config.yaml
norm: "layernorm"
bias: "none"
init: "uniform"
init_std_down: 0.0
Each number is 128 + 24 x the weight over its row's rms, rounded and kept within 0 to 255. Layers, rows and columns count from 0. Numbers have three digits each. The size before them is the row's rms in percent of the matrix's.

# down: layer 16 MLP down (transposed), 512x128, rms 0.0525, rows 262-296, columns 0-127
# gate: layer 16 MLP gate, 512x128, rms 0.081, rows 263-297, columns 0-127
# up: layer 16 MLP up, 512x128, rms 0.0756, rows 263-297, columns 0-127
down262 096:078130148126104138108123126077114140121118111124134086141089119140121135155124101123143183156102082084165145122137160091092067155125133122147108172148148113084110110154133144123135121128143133107163133143125089095123139127116095115104154161095133147178117127136150143185168112123115126165118149152170139156098116158105146130096126106102139104138159091137125147120127120117145117154160
gate263 092:152115139162136129153135097120154161140156111121147104157131106138169154120125091116123148115130118123150169093140126186121115152107077171130121084138143126110132134180158127147119089101093138127149063086100119130100143099090144091101135094155135094136113105101145135130127167141113111116171144079127166127119129138120112127128123132140154149141139148141108118100105140186122116175134
up263 093:101165152153103104087128167156180118138099143108133151159152141144144134075136119104137116118107122124172155138126180141157138092104125111160131142120106117159142137161135118139128101094090122171136157117106073133112131087127177119154120132142146134106118138114130097134105148086148106116106102178141126118121140119108147103110088091132107115105132113125175132115099192136165138134139
down263 095:067098139117127124110140153131114132123117143110120140136153140135113124133103139099160106139097105128094152129139095133084120151116173128117127173096088182144153127119146150153152111140132095106113126161145118158144094123140154176117133151121113100181152123124155076116137146167089144155107129097092129128113140115128113138129052083148150100151118136147154140160125116127166147096094
gate264 106:134178097163127133104113155140131121150128148158098134129097112098116133118146137133097076125083140097153105157129117109101124127111125143104111154110137164123128127171107166106158133135157111098116140151138115154121171080115083145141146140086131169134133170094149113112129123137104105098148135116089152145144171085170121156156140120156133154103123098104140123162120110101149178136178
up264 104:119139125104147103125160096147115156096116143112169140109115149081150135103161153114106109117157147099107124070134103146106163155149138115130145060086083123164172121137112120143132109142112135168129208153117141107130140086107115136135141115139123139134173128104150123130132141122129138138116138147149133124159132156117097131135158125128125151101122102169107197158107092088122125131114
down264 101:070104106148097131125073143170120138138152130092112152113119091152144116112093121145146098138145137143097135125137165169129107136098134172136131129136173148084098115097096095123111150146127130144154147165132125142107151115148123151116139116127127122121125115086135177133136136136136130097162164107093146160090095122122122119103176135109121140117117072074170120114183137166114144138147
gate265 099:141158114115138082138113116115107133135094142122109121115137065130108155154091124105137152085136089127104139139130113140179156131119109117140120107144173114128072115133106156144117121123115135122162142059124096151132137139143125152124123192151116106131139173119118133148104118124141128128132118127139137110129128141126086128132134101165153125138116187174185069121088158165130138126174
up265 099:130141103136163130145140131142175104109101107165138113154113120171142158175129081103164099104133084124100167175148133103170076117125116140141126104113125106113113113106132155139133130107115150156147135086129096157114095117125145121136138115147150086081192152113117116147113102150124115119182097126147150139098103126131119083141133098153114145172117113152137153147108153155133123101114
down265 098:164104129137106159120110177143142130124076155152130144103104105140083119149103114158116112161150123164137129099111098113140074127113148136122115148113116146162100161125134160164133173077108119109101112129128130150098133136117106095074120140112152130114109178145123132095146093123157112139164150153126111125123139136089082165132156135086084139159165158122149155128146141134107132167110
gate266 109:070117137114140146095160142106130132139128148165086160182143154128106108118169121116152122178135095123088127172120159107121137106103096132154146133130159100082108108085129114107119121097135115119141119162122126177152164119095145104113088108114100135124142129165127152119083152113126111129115104084100148148133113142110121140163149107136167144129154111132098162163125148143141104148076
up266 105:110156099116133126130084110088128126092092157096128133134105094125106114137133089141141130169166129147107166142121152129111164189152138139145154095145124138125134121106094146111155128115134110132128151148120170122148124103151136199097166136179155146115129101137116144119098106121148131163113084108119102128083123106104154104074131092136175140165138120108151100130084132148120146131138
down266 102:148144142134135115128108115129116137169159130144115129142111114166126125134158142113070139099078128121147095136088121120120136126084165098113165131108092169165149155135132133155166140148131135128158115089114105131100096128114129098180118098123119105129116142120154108123151161182109139080098147090146147108111140175122118134108103131169117136088139088123120090130175120082140162134097
gate267 108:127095147113148121120140152138115124103148137155124142111140110119112120132112102154110163122169127140144111159101096118129107113088068092110130118134147153133105160076141146113145122116117123107126140117115125120142135118137123139123156100119144119117090164119158103167139182138138107140195137099135136162149109072106121162163159137144125102158143191139165163122113101078070161132115
up267 105:134110132121111113115168136106069102136173164110132125137149091155121131166137090148108127110110137116144089131132125160093182138094099124122116133131126116093114091129146123101122142096121099125104155159120161180142150111114150125066120101147107119100156126135111093129112163149128169112145141111112140139151150143089116124112203116095171117148124140154140123145177099135134097107126
down267 102:109137141175100059151141132102141112128120126167119131126129177156126109152132138132126109122108160176141129109140135089135145141130169162103113113105109063135146151118139100130121142176160110134118184148137157133100108105103110096169125132164155107136082121117169130138131084143127125136145095141155124125116128111129133156113149085132138148106135144099168091108123127103119113073091
gate268 100:108148125115109139131127084105144105121140094108123124091132135126110086151106113164106123152160158153138099148123125149150135152130126113153142103135129146159141150143098131107157127069136122107096139108185136082195170131116121095110147133107115130133120139176091165150149127081111122135109125119093139070142153134154147129108152169139098128117158067095139133162114134125146100154113
up268 103:145139155116075119142146097141104145147139158093136089141153128132150118126094134105161166120150144189170125123154152165128119137126112118168146111105110138135137103153157137110124118149098131153089144102113111114140143148077117134179126134141094128153133122128139142116135083114087117115106141138107135151088079091112122122136159114113121103121116161113162138100077198118159135086146
down268 101:109120119088083118137084103172157114103165134109102118149099107109160163192144140142123114113111148114115116113121099093126111138154119133140133085105103114108138104171105140124107141181142148107090179117129165107159160109152123104140129140174119114113118162128107100120129143176145133113090172139106129153140151136144119110128142154102123187102128120132133144172099138131153119152095
gate269 097:144136100130159171169156143134124132135145124115110117118073138122108093116156149109149136204129132106114128131111131088116153163125138113125161119138133103143131114111135165096094108143129131117149105089144132148123112128090113139123117111163166165107152095141110161119144132158114094115102109126123111153182080112128081140096088162126102126136127089137155165196128133107108156156126
up269 099:138136126119140105120124149131136084167123109160158139174142090137132116071118158129145166171095139117110070156116156109147148107153115097114119128138084106141114117134126133122104133167141167111171116132102081156123167161089133112171111094102096159147074122118170164160118138119103125113122128108143136111114116146105131112113098140137122120163103121158123139122183142097151130150125
down269 097:076093100154151117137118107134088126172121167148125113077111161143137115148134136127118092137120187131137175129151098148161110122126146127163116089138141169118090102167107134111100107129120146119099118118145105132155107138110160145162182131174152141169124102115091121082091142110129162155142128120114144161137125111156114116112092106121145118118137137117148142109101140083126125137181
gate270 105:115117098161139127122120142092131151136096127124093099119179102132096161122120100142128153157162121157173133152120136125180184109107083119140104073146137121111132119135128142113159117154107161099107129181097130168142114136111130093114120144126117118109118071139136183130132139162160116186107096087141154129104111132124155119144110111111110115139072129116117098130161142121134128155127
up270 098:101121159157141089133186129126149156127087136144156152079167132113096125112156135117120110146113152124126104131107080101177125120157100080165125097110105131118118129136123097114122178051154152130118125127126141127079093108120161101108122142094123128151100102147141134100085115097161129164107163109114130156117110143167148110123127160122137122155137148150159139135150139119124139161143
down270 100:095112085175091103147188148124151104165145103129144092116149137124109116134121177152125177176090112132124153132108121164135138150065115136142149150142109143096140108111153140149143111113127153132143104144124144159152117089092129120142114089135144164149124138149160128121107113080096083090143122165126141128111107148117135144123094148115131115155150083107145115124149112087115098098139
gate271 097:071106163107158155115128121086121135155160097141134167128112125147103128128126108085133138132153145100112125131084123131106134113160118147108142127131112083173158106123117106093152109183153092148135138155125141132112132089119133138088130155165108123148128099117165144117151131104127133125142119070118143150139134101163181134167084130121112140123138147148090144157111155165184152110090
up271 090:125115120084099132119151115138145109149116128139135103139136096164105123160106154102153108145143106198070115113096128135155108098114157124101089092156143137128109105107132144128137130115131143124120105098127195134169123167119116110138108120120157145100133187162136094174134121116121130160129104113141134144085140140129139134111114147136101106164149187150137117100116146064120112132164
down271 091:117126077131119127158126130120172084130124157116117107080142122143153136134165107130100085167138099150120176133124145106129121117157114136144142124125086145086163125109129128097123103168102102145130129161095163116098143135124127170089108151212143145108146122097159104097110105156127144157157103109131136125145139144120165084106139170132141124149140104133098088099146144134104123121106
gate272 114:160137122079094107128088128159137114097176148138139124108176119118138145124167125125144101134103156103140122105093085179128092117151141157134138117113126185138134115151111128089107105162137121148156155125123110132127154121138110110096136141123147095158102142135088186077098084113115139174124142104128120128156151128103143147122131149093133136096156169130168172106119119133105105158124
up272 105:103180105169133090123156141122134127135100169102120103118183147171161114110162096121122120139113089112122158146168104114129102164176153138120125106107128146154116137108073156118159106124171175154126074122141127123135097113143106156106143094115124149147122099089114142111128108110157131121116145120116160155140088148144124111107152137105128145113142169099156131126120100147111157175136
down272 100:160125103105152180147136112128132078119132145113094114180099131129151167144094100125175153073132109150133111110134144129136165149130132155168075117098150098124128076118123126151162160151155159116105102122106110101121140131147136115149123142152123096107100150113112084121106129147114084094153130167145122134124087127138141082171135151170163156092144142133127119132125116119128108148111
gate273 103:141121147104105126134166107126123100128133149140097164128109087123133165150108128126093116065062179149174139088095088121154112109072135127137116126098139146142134159102107135118151148118115072118130159155173105154150155167123145108114112137135101132162120144125158124132113120122119135114115133104123123063132141116101127121092175122145171148150112131136142132088167133133129148109127
up273 104:106140121147143148090145123109131166119114117151119151137099136095121119161104131127148158114109104089161113137142103077198069141125119168129126104128148140112124091083120133144131154123124131176139186123191113137106156149120121135142162131112122102087145144109135116163133144118134119106131109136131158113158132073136104125106151159132121141127112137095147111104091104194150160127133
down273 103:119123096136122157167128117091177148114114137101128136155140112099124138147064112127142138157104091107117116124142165127170085137137136102159126107157079124132093144125154130136135098144144116069125172103145145160096091142069108144121119133148129102106156138126106146115144120126123107144129121161128121147132130145167122140096104095132120160206130143072166115146106120133152141113138
gate274 104:133111127103157113150121082093130121137078183112125133105152159130171114106181157158114169168095122133128101160094122119166117132107092148136103091084118076150124150152133132091178119130153119120089135186135136121116127119134114144146131120139121115105127128132126155117143093128153132134102154122073129134113147155155111120124151126133137123097088096162065161133139140141148125139132
up274 105:133151121122174095137134157145138108099131080112126147181089095172127128139132122132078117116134149177135141153121125119126118132100158145147145125112116131140151068118078141147153119100105174144125123157099132161141129096098151121151098126172144130102097113131144110138156126120111150157123104090131081095174121155132133175124130105093114093125073154093109134137148143127099127132141
down274 100:101185100095107141127129116135131160125101146153173153147137110115130144099110126115136130134178114112144147133092156137172128077142135116122112091166148133130162147131146113066119156150125105172111150123084154181146095139166143124098112092143139116127109103111122136132131089164134121151097077132158114155124122094101121137180119143101162112131102113156120108140104116130132104087115
gate275 099:140081105140145101140160129130145115127137110124147137116165124112160124140177143121116174122108080131138115166164189083128123142134107123103100109144133095135113105103121147082138160145138121127175118149099142186142115089082142132127118120108094107098133136110127132117104120156128106103113136102105103114155126121153173142130111105138116149096138141170118141045153114148100126158113
up275 102:161123146110095117146151152121091118113134093103125096158108106087125141137126101107156097157158105111098127091119093177106112098109156109120176118125092102115097167124150145121145144108138138111165104111164140123106166171090102140097162128159147103127116119149142143134145111112142102114149147138090118143120157096137111111164131149117135162156124114082087123178129135113188144146114
down275 097:145158129090121071107194067128095115124079142150140132148144131153131118098101145127166111143128113104091132119135152155154131135136136100133097150154089121121128143130151111115136127144069143163132116109111109122132122106156147141089101132140159150167107093149118106094131142163135137126164145105161167072127145116100125109127158154167095167111127139150109117131150097161140134140101
gate276 096:141094124087162100129094159097126119132171170075102129127134130116167121099139151163143136169107095134118143107123159095156113138121118165145106144107105121102136146128141113121129103126161118132156117138131088150101089133105163120109154155101123131103073153108132120114125125073130170107108068145134129135171154153143139165109125117134132134079090124155117171112120169134144155142116
up276 103:145105107184123135117157100155086123172097120107111112117153119115096133154119152113136132136139134089101152137154096131127154137141127143146122165141119120178122121169125123105135144129070127117117157112116134157121135141103147178135149151119134162142171145126084112102101160139141145136078189116066120092113139107121081138078149094112145136110142155127112120118122080156132127116107
down276 110:113115085066143108164122120063104122116122131115138160114090096126121116118143122133165074160135150116138157082147090170133097165124112122134133124113152107110107122130148130134128114109156129135102115123145135091110135142164146135155091102143143141167135137139111108121106137156147135155093162111095181140153169133155138122106119117179125180089106161130146136124102117147163113092141
gate277 095:094148143119131152131091145149119134116107138137118135138094124131090126186178116143142094148121151118107139146077135092101114160105143065116122174112107124113135192163120101144139106119140103126125106166114115110112121101125131156124132125131121122130168112172137130190163130106097090087117096165104169116102123121120156140134161157105130158152121095092172113136150128132121133118125
up277 093:110079102109151109097137112134101116157136150141126146124097136108134126133154131114141118153136141137118090128119185120155153125155109116182152123127085121111086112175166135118169155117097138149128141138127127124148105136106108165159155103118133077138129113089111140142129163145095132093137175107107126143117076119122181089181132122104113112141134131161129187146105131117146149082127
down277 097:136147129156123125106069177138110144083161095111135155128148113133144160158143150170154104112101182122144139130083146116117125161117129124132135134132105126087119139142095125140118119136129112161165094091099118153114110137130132138066113133105157122114116167137102113136176136153118129110130146190079182102142118124093099140124108156153128129164127102107141133116157083116140089126112
gate278 097:105189059122155120080131094132128098134134109107131142166122103119140118140107152156131137147121145090108118127163123119152130138147145156147121131158150145153119130152087140102180107106150109140126091122097139093112109101101170160102120158123121124174145117131120136101159105151106160149151117105173134160150109099146114072148141126133125150089147147111110097106124121096076144110113
up278 101:108134072133181175145131115120150103148132172144156137100149100116131134150092118092138068157136115122141118153113127104134124139158115148134167169147106129134114121156095122164149147151130125143131084111145159120105110142080115117078111105148164107146116129102146139090113096137103132079149087114147129152187165107139133111141137131114139143143170140138113106129121104160106099105096
down278 099:141142185105129120146147164133107120111134099131102106115109129138067116136103169105156096157154119166117132105117160143098124146119117074152118094093133124117131123135145132150119160139138139117119126136073145113151160138129114084193101124142147144098107119100101130125117129100178112133146141177163132122106144131148156133158108127108116082146123090118102101152117137171181158145102
gate279 102:115113114093163132140143146127115136151083134107085150156118111130149103158129135170149103144123127105189132113151131066108150069163128101096129115130134119181098143160133128121110125154112155131117131104104173126127142106132159150134138168113113129144095154130158103163093155132105148069145148130147144151128128102123137105130109102124104109129157127157101120125117200101138112144087
up279 104:140134153157074123099136150108098104137129123139121124135106119097119126167133125155093152106127154125085155160132091073158126091126129100160141122127164146129127124164123129133140112101123126159143210107118054147130144107161115117132154090153165111134146152161124092097095126159107165134149134105114101130126127128119130157065126115120123141151116154128126145124171116138134143113169
down279 107:126112125177107110142142178155137130139116098098141131117099115113131127125132136166099114092134132138161122118132132087134119121138140106139102154145109111166109095105129165135092116160138150132122178109099180131123131059135136090124130092163161101079130132142137098115129122174141129107134131141154102116128103109094151148076129082117133126134135113126119203162182135116147151118136
gate280 099:146136166092138132139093107145125140112137145132090077107180069112178149149119132157133151152128131174133100105104163112187114126176142146127124145162155112096122153097145148121117127099118133178116087124082085124147098118124113110114145123124127114126142133136121129140138105142152132138131115100127148150142116176120118071139114137150162141082101125068132129111097144103113143126144
up280 100:144111102177176160112156158139128154124129149119115145185157130089153146140158114118097121181119092150143117138127141130120124148133157193148145097149118126144156105097117128119109100152156114140145166105102125147124120120088121155113113112145147147087096122132110132118135126107105143086138127110145126081126133144121131074126123144163127101091106104149122138071145110165078106166102
down280 097:152116172080152188092152142101094150136176135134138108130126105126102108130167119134178104105150112179114130139144108083130141129078137093149126138102122157101122159126110129120111127103143156116121085094144152124134112158116115107104107111115142092137126146145134164105120174107117099140122152155126134151090081167147126135143129154119154141139099179082133141110117102127158153140106
gate281 099:102141136139081128156124085124105094122160116122057119140093133126119161156081164136108166120138129151107085133166110118141137104107120094122145127117146095099144116119115130080119143120123139104180117141146168129124128153122119083128124133106140150156154132117137152134136111174151130116094149134163123112135119149089095120151084152105118169158112193129111087153146102115120132161101
up281 101:129121148146084142134111104135119154107064134110106145155130142109131142156120104088090097130082121154150134131132171143155127138126112136095171138116149143101139135122102145175092132114151155114137088120129100140122116114192133171108109124149117134184115104109144144129152123126098098149091057112097163114161082109116101135108123179141134134157157141131140116128113148128112130108103
down281 098:135137129131147109067102091147101118148171094131101150102126142095126132110101135133097120115131138116156135148100127166160098148134101163118152133112126153143113143113112160164079118125128126094141150156133134151148135159150093126132131113144126131121101130149092145084148132091129127115127134123119208097143118160132094112165146080118153110155105126129115167096093163109180091105161
gate282 097:140120137155150132143126080125130082094160116133129157113170120152148098127161120101072090150123133104160169110149138117121147133148120151137103140139125127115174145118145118098121118152116101107131108154105092135160102080114167162093166089146096166123197122136114106128125113105111103137104127088108154150141142105172165094131093122105129123131127110111128100183102143141126130138134
up282 099:070141141099151155158112146147127116150079091178146131138164174141104117133122125152162139151135127148133052131131125118113109123100144126111127095141122117144108116121061124148121120113114128150182108159134089132172154119123084140126092089126121134122144106168090143124180092163079137131113111158126132122113110137166122107094115134158130127121131128150146153129143116090119131116141
down282 100:089137139159094149111101150135148149132114143134115137123109151148129107115122134100147132083141153166075139111103155100123154137136163153102136135097148126117116079143109131153108158090148150109171184163123154099120131156150091093139114123130156112127101153147162158111122150186131101124143115090135105151098127156084116120107112132134120152085129108115159171136111098101108177110107
gate283 101:120140140147118142090106087092194116096125134143087123160106126156138104171133133141130117119119162121103156163181125138164132092114080103088139150105138128128214123147155135118121115092115134177123133115141153152128148124122118139164099154129090131152078124106122093156137145111143110166085137112164123096136138092091134122115150136149120126092134138143141136128142145155116126123139
up283 105:106126132154153113103133130151113156130143124082135091112128159130162111174135130121121136117135111105129128129105132127142123176124130135100112097139130159133107194135212162184135153121131156099078092094141136088138141121107181140142162140112117160138127101147158153127127127067129136136126122118107096148121145103073103151093135126121139090137098131161123137130152120155132115114157
down283 100:161114127161124131140117107140101152146136082104132118084144094127114121127145168142113114134149125149096110120113114147148130073111129077129133124114121122098140157150099163183171125090141097134110119102142097101111130123130154161117107168083104150126162107108108115110125089157133169130101110122173167141126148124168124145133138190120115130132115072134145110156113127146132130142193
gate284 097:098120107094121098144130157111166171131069145157158166130119125118117106114071106115154126120133123176092102122107132092127138117133106157103161104140166158148164100114136154106121139096137139080126094130126146117190129162109109123142141141132137151153168146117128122125122131120098123108088142134132152135135099076116102164137160157136096111106116128191144114110115159161117123135103
up284 106:131140134136109143135120124089105152108109112142145128128152129102148136102158133089116132109111087157155166137138130105114116114119133176105089147110174096124150141114102164139139148125159146134151153124127143165145122102094118094127132128129125180120129149118157112160075128139107124083084103139136152142166097171116135127133131095098110136103115124166207099143143128074072100133139
down284 108:160126111173151183113139109132125127120142140142121112105121165134076103124147110128127129124173151125107182170092132126080078101162145127128107193121154164127110156147142172111157084143132134108114145117127114123152126075139117097140128165114123116132112107111114102098131113115147108098112110099139163102176138132131139134114145081147147127119121077159152104143122124104118118097152
gate285 100:167142152143126101095110159141139092110141113122108144151142108131123131069174133164128150137134101106128132142167159128132109154128128137160165128125105149092179142139116119111111139112171053116119138126089115109114092123161108155108156157126115120095117121101068133102131153158110154141126151158125131155141135125128110173150155103095087142142109132117177122104097085147150123153130
up285 091:149116109084158152172149140150151118150157145099128106109126188117156150098117104177166124123122120140114160099127140088140157125115131131127153121110143104127140084148116177128182129143151110125109150110106094118168123110108098110110104118114101117114126106120146088136145134094136136120132082147118092100110155178162131093140136117118143119130105109147192172119072124147113114143138
down285 099:172116120153122094106122144164069169097134103143145163156116076148153100147121134129091155159154126128102124117137104164132118156076134135107108110121136165138091140104125096151132125153115094110129161135109139137114141102152085149143128145078113116103136106132121139134169082107106125097120152111156133169164135123131081096135159125159112143122127150136133108079135164107134135107173
gate286 102:127145113170115136133096180158151115160144141104124152088145139134154144157136159110113125169096150123121074126145114124111101109153148123145172130120088138048107107097141113117130165128126127128168097142154112182168098164090102150132147163150178134103117126112113180125123148102139124127095109129126123138146081127163119092113141143126164125122107138156132111122122115116107103121114
up286 099:125112116129110151131116117128075133126100131143131148091154122106122141099085115072131108140144144153101098141138131135096131144173132138125136109113170187136112120093133148119153129086131146110139137148124157104117120130129098097144119148061159115122130132104168173124136117160130132161127124114161137176086122115155128114144133173115094151116129135189089123141137102186093104095151
down286 098:104181171114194163140114138144137129108136091110129135167114147107110146135120124108100111149141130131117154121134134130088134092113126136143133170129118101082139094133118094133141146119115128163129150179108118124175118113147126152138121149148124130127137138109107119155104123172168110139090060087109089163158167140114103105154082100094135103147139126132136146103174111115086114126129
gate287 099:151141136122152126091100128158130093117104137165127105090153134082122133144129132126140092129115162134170157115167104134134124114110125099114153140081113131127112181139150107132096153091160164123117124115163111146158055134081142144107166161129115141162124168095138116108119106177121095123079133122097171120149154140158105165132121111103123144128116101151140143113118131112133105127080
up287 101:120126110125126132134129105116136186118119130122100106161105131149175104147131107132122148145159124142143115090111151178140164122125140146167136065122176163138109137147132080069154149126067098119133169068168097095118107105117135112141147112135161111164150150165084134106140118142113163093115107125145106120142167151102139125121116140127115116094141124135138109159116121139164132124123
down287 099:132180166114125148136115121114091114154097115141125151141092143131111064137136113145121124176128146085121143159145117192124149109158113160125144130158125131093124112146143084105122168159116099108154124141091123134164121147131169142097144149152160071120157080115151132139102117124081150162095081077137123137122140120114154104136132119118145129115144105137118100099130128090134149123157
gate288 097:163158108077106111116149090106128183126135138154171087129155125127186108133124110132092162081127158118122076109103135128093087116181101089103164130129141165143154122110139115108119100144086131099125128134128140112113156160157110160116112102121111151140123136140117142198139143140160139123147152103169139153116149124120155112170131122127145121140113141130134090154130154121095127144127
up288 095:151089134113135117104136128166113137078157122120108146140146079148164131128141086098125153149136116103133132097137101122112143118156118154122194129140140144170095114117085122086172145155142174070151142116128121104112139155126156123159096142137173168182163130167131083160127103118124158127153118134136108161121122121136141076133109101118120124116121105144115102085118123137114120141107
down288 100:131122114099138143147145151088141091118135177126107105123128111101129149130103169097170096136125104143131140135138122120139141133159122169178050140141159106125132099103132149149114133133094102146098127131134173094146105084105134121083134147114085148100136101128118130110146105145150088089143131147093144131109107178152104170080144175107145126130099132127140122149135165120136162115141
gate289 108:162122111103138139106126090181102067128144171139132107125139106142117164158143136120164160092130103160109116126105122134167119102153138137134111145116158069094175119145100144084104097173109095111165163101108127102163117084100133127123139152143144131097138102154156158134136100136130122140122116156116118138164128110108108162101134159142084121099140112150137106153117146131130113158161
up289 117:129142142148167105129108156119131116160124172093136133097152084092150130137096087104124134089156119093131151138106086094165136127132121115158091128148157151119153127180110143119107144156117093108134126117126155118150123098063100137160128127126145116102121173134113122177113128090141152128110143085118129130108086141110114118084145168099145122132103152158160132158121118141120186139149
down289 119:117148179067112137108137152111144107163125138082145121083177121136118142153108130079142111107133113105122135127108166102116100117100169102136125166138131090065134128119099159149147118167111131152138085126123169109118133131127170160116122146132179134096122140138138118088102134125142133136109147143120134113170095161136160151089144116104129126125094124127097172140147143092133168148120
gate290 104:102107108159082167124164121122138104164126149069085124134121117153143138129127126119096131108114127084116106145077096116132127119190141110122105142132107128110144174111145118048178120129106114126132094151139093143131139177146127140153108125132118117132148096149156128095127079120164113124091148121139132104128087121161141166109127158146103144114166140137148124118094158121158130141127
up290 108:136121105141110125149089115123163190144197095123137146112107124142139151129093146125172157148143145157114097168184129148127146154148122117089086159127130131119126149093126128178138138115137133095102113095108142093109138110121139140099164129097132147118150088133099128162074135130117083117125137119111115115150117112085114133162183157110113110128152163133083122133140137128126114154152
down290 107:129110106059158130133079100113092133145122153116135137124094113105139128155157131132139149141132124143120137171135141138112114173096112144154082125115134145140134110142114143153088146088159156140126102170130147115123108154118109168093154133099148129146112123145113141110184104118162146118121105091153158167094142099146156079180170153102132093114152092119147114110140121157089114121128
gate291 096:149128166102079128112121148088116152088137150168119122140138117156134138107167138112094130151180137114153137137170126097127114098170101100145163133104106104114145135157111087111127090125156131104105095130128112162138150116129099126160117116111139154118131125115126107181122170138130142153108117124131105166116091121131181149146071091128115165184169138135099109141126125112110104163109
up291 100:136151115153099139159145134133115136171119132111155122166122123142131102132132142137098110157145106141161157136133147122166098101135132072099121131142103109098070130138132127134147127135108132183146104075060106147136138140118083131133153107156094162105110162136131146122144145160118099173120089122117086133103134143175159121146096113129166133119086153138132142133082130154134078144147
down291 101:123124159133121113084144109129148163149131138109105072138120181049130106118140149077168179139141146162109135118129148114158118143139172119132133103152136124104093129114138099132107134113113129118162111160128116136117155115102156124145105117126097109135154137109083135121150129095108116181138131156135161079128160163114072125113126165116122150099124152143163144154149114096099107113130
gate292 102:122165093108083112155082128125140172144132146160086115110151108141126139118087123110135138171116127143112103151122102164132111130129129147170138124079102111143160096153129168102169170134160125144211134147124128116164128117117111149130104133165106190129133137142130127098130113140138092103107113092112106082116124130139079112130098162104121135137118156141137152134131136121127163119094
up292 100:133095141110125135155125097118151128126167154138139154145109144119160136112142158081130068139120132120128152116114140100121117099122079109145105154117136091083122155083127144169154106130143139097105110121145102096153094169159153101129140101098089131137173088122133145122132179133110121146099139142108104162122154118145156155102128116154166118127155136117083075152132105109104103162165
down292 100:147140130042103115173092095141182131126134130123132141112118112121109164159124133111157148166120132102118116131122133118107143146111103131109092150134152118112154114135117078115151173142162167154133114126120107107117062135069087105085110132164129106126106171134132130155157132140144130132099130098166151122130172112107097164132118147105108117147134137110134179130146125130157145143120
gate293 097:130112159158106098168142133129095165128154126082132139090116136151117108100138076063154156143101137087106087112108112137108146159148136104115161077122121168094168144178122141141101115128155102112165139128132129135150129120141110158116144140159165122119167134136127150146132102142101140183129110106136147132105134072164109111131108140121126156172141140102121133150154098125143129141159
up293 099:145136113132109100121101103101171098099110113142110116137083155118105156153145170056105120124155099138100083139105143157107143124124143127108115146126147123102140070156148138118095134123123116162117161130118124149130163118130157153143126146121169130136160105135093134169132077151154154146107115164130206144137148094160150102144175148096152118116114155110141151135144132108139131120128
down293 099:117104135133122157106150114122108148107084136108164138141144166153133097146111084121128139135097166101159120136127111122099127109132133120121091125090138132125153146142123134146100077149151081116158130108125122164100127119130116087127138115136145142135158115184140125112177091186124135149158111069146124124169146122114139128155080110137131151100131103104170185094121112127169118105086
gate294 103:129112111115128179118142126116147086115169146098142140124122090146141143094161153101066113120164138095129151147124129115129145093174157141156152127157128107161105135099098138113163127152126121134114115127125151131177128138134140083091159133162137136147121172116116142161123127148127099079066112137162111127144113104153134080115118126173102139134092107120104144159098125098178129114114
up294 096:139147159113094180146097108083129150107156063161170155119128086126111117088144086178064136096190135140097125114104161087108088108147120181127122140126107136129103156130091151156117103144124135119137101136137148153168103166098106089129112105143165106120125135144131137145118119131148136127160125123128124107116126110153113099131154120107112129129158135135125145135131119097114143150127
down294 098:124108144114087116114114115166091146164050152109111181112115168122149110169120113142087091096092106157126079117173165136104133174122114100106123126137108128095167131120115129122115136136100128154144139137178121131126158114112147138135130143150105154083128087127080136138139138113088124142149157132132116113148174143146136150132138154118128095145128156087123117140146109140092149152145
gate295 097:144107153066133125154109171109137103131095139085111137107136121164098128111145127123090126108111140148123144183118134107147154115162123115088100088135146117113125130126143162146102149135107121130148134142147115136126205127105108084111099106116163126105108142116143173137152109154098132111167177116127136156104134126154104107098154130089157155075165178110126101116126128151114145141143
up295 099:095175128125097172114125119121098144116068121092146160163125138093118154136144079155149145148149117110119172127159143112092123137134129107095143143127144139151118075127124145121134124164131143118129142114129119149119085117152103121176133144125138150143181073110103115131138152129141096151107135138120137111078116106158178122127167136099143103143127121122123152099166145126102064139169
down295 096:145110139077115133151101120127118157098119123152143154131099174130097119118173079135064122109175168134131075141120071089136149170123091148152111152114104134162133121123108130129112128146090143150118104128080115148130097150084156139128127156112151137115143116149144150136133114137125102132137140140164150126136096090145130113127097094126135123133098103139143184120157126172145115152168
gate296 099:147114111142097121110107075118158149086102156134098154177132115113123082115152135122133123108103144119153091150120113117124115110107127113096094115066175144157138139162141163154126098131133150129157102074109133138157157132137127161153160122127138110095113169121132142114124124154128157096075124108172125124146126139128152120160106102118103133139099115090094137106128178082138144172136
up296 102:130097119088114137129138153139152103081102134106106122155142144114148127136131087080162133149123122069162129124104132083114097158150114122132112100137152128118114134154130100132163121131155135147114156059093085123103166111151106146114090101124126120119142106101178095126110129134121175121113130110107096126114145131117145172191146154149139109162169107093123133131109123138178116140134
down296 098:128149134126124100146145132110145127143149152107169150111147100101122138137076119142143121099149163107152162115112071126148116108166088126110163152130135120119129136101128137140112128110124123135128119185102117171138130093110162105154107138122129135148085111106116140100177097135170107134116106177077123169132103154138128115127076152162127121122133109120106140086171161183121102103168
gate297 096:134115123109126159110100118114111122119150122189133105076142145116064117137105108143099135132106145121109117192120087101110154143105119122121120172139126135126171135142153135130153128130099140123151121122157111097161116079150105169152133117145130103146120087188179143185141142127156168121134081132120128111114133164155119108083141127130098128179124113104136159125122105151121123119131
up297 099:114166114151151107150133134134177081131070092134100113169148125178157172106107127145116116138132147111115157133163143135135158125103103118091131103142135125141109103177116128111116163147135136138144159113105150142124159123118143183147092101152089123167126147105109074121084112143125096091144127142121132151128128124077158146124136134169127129113141137113169134078115136123100102118165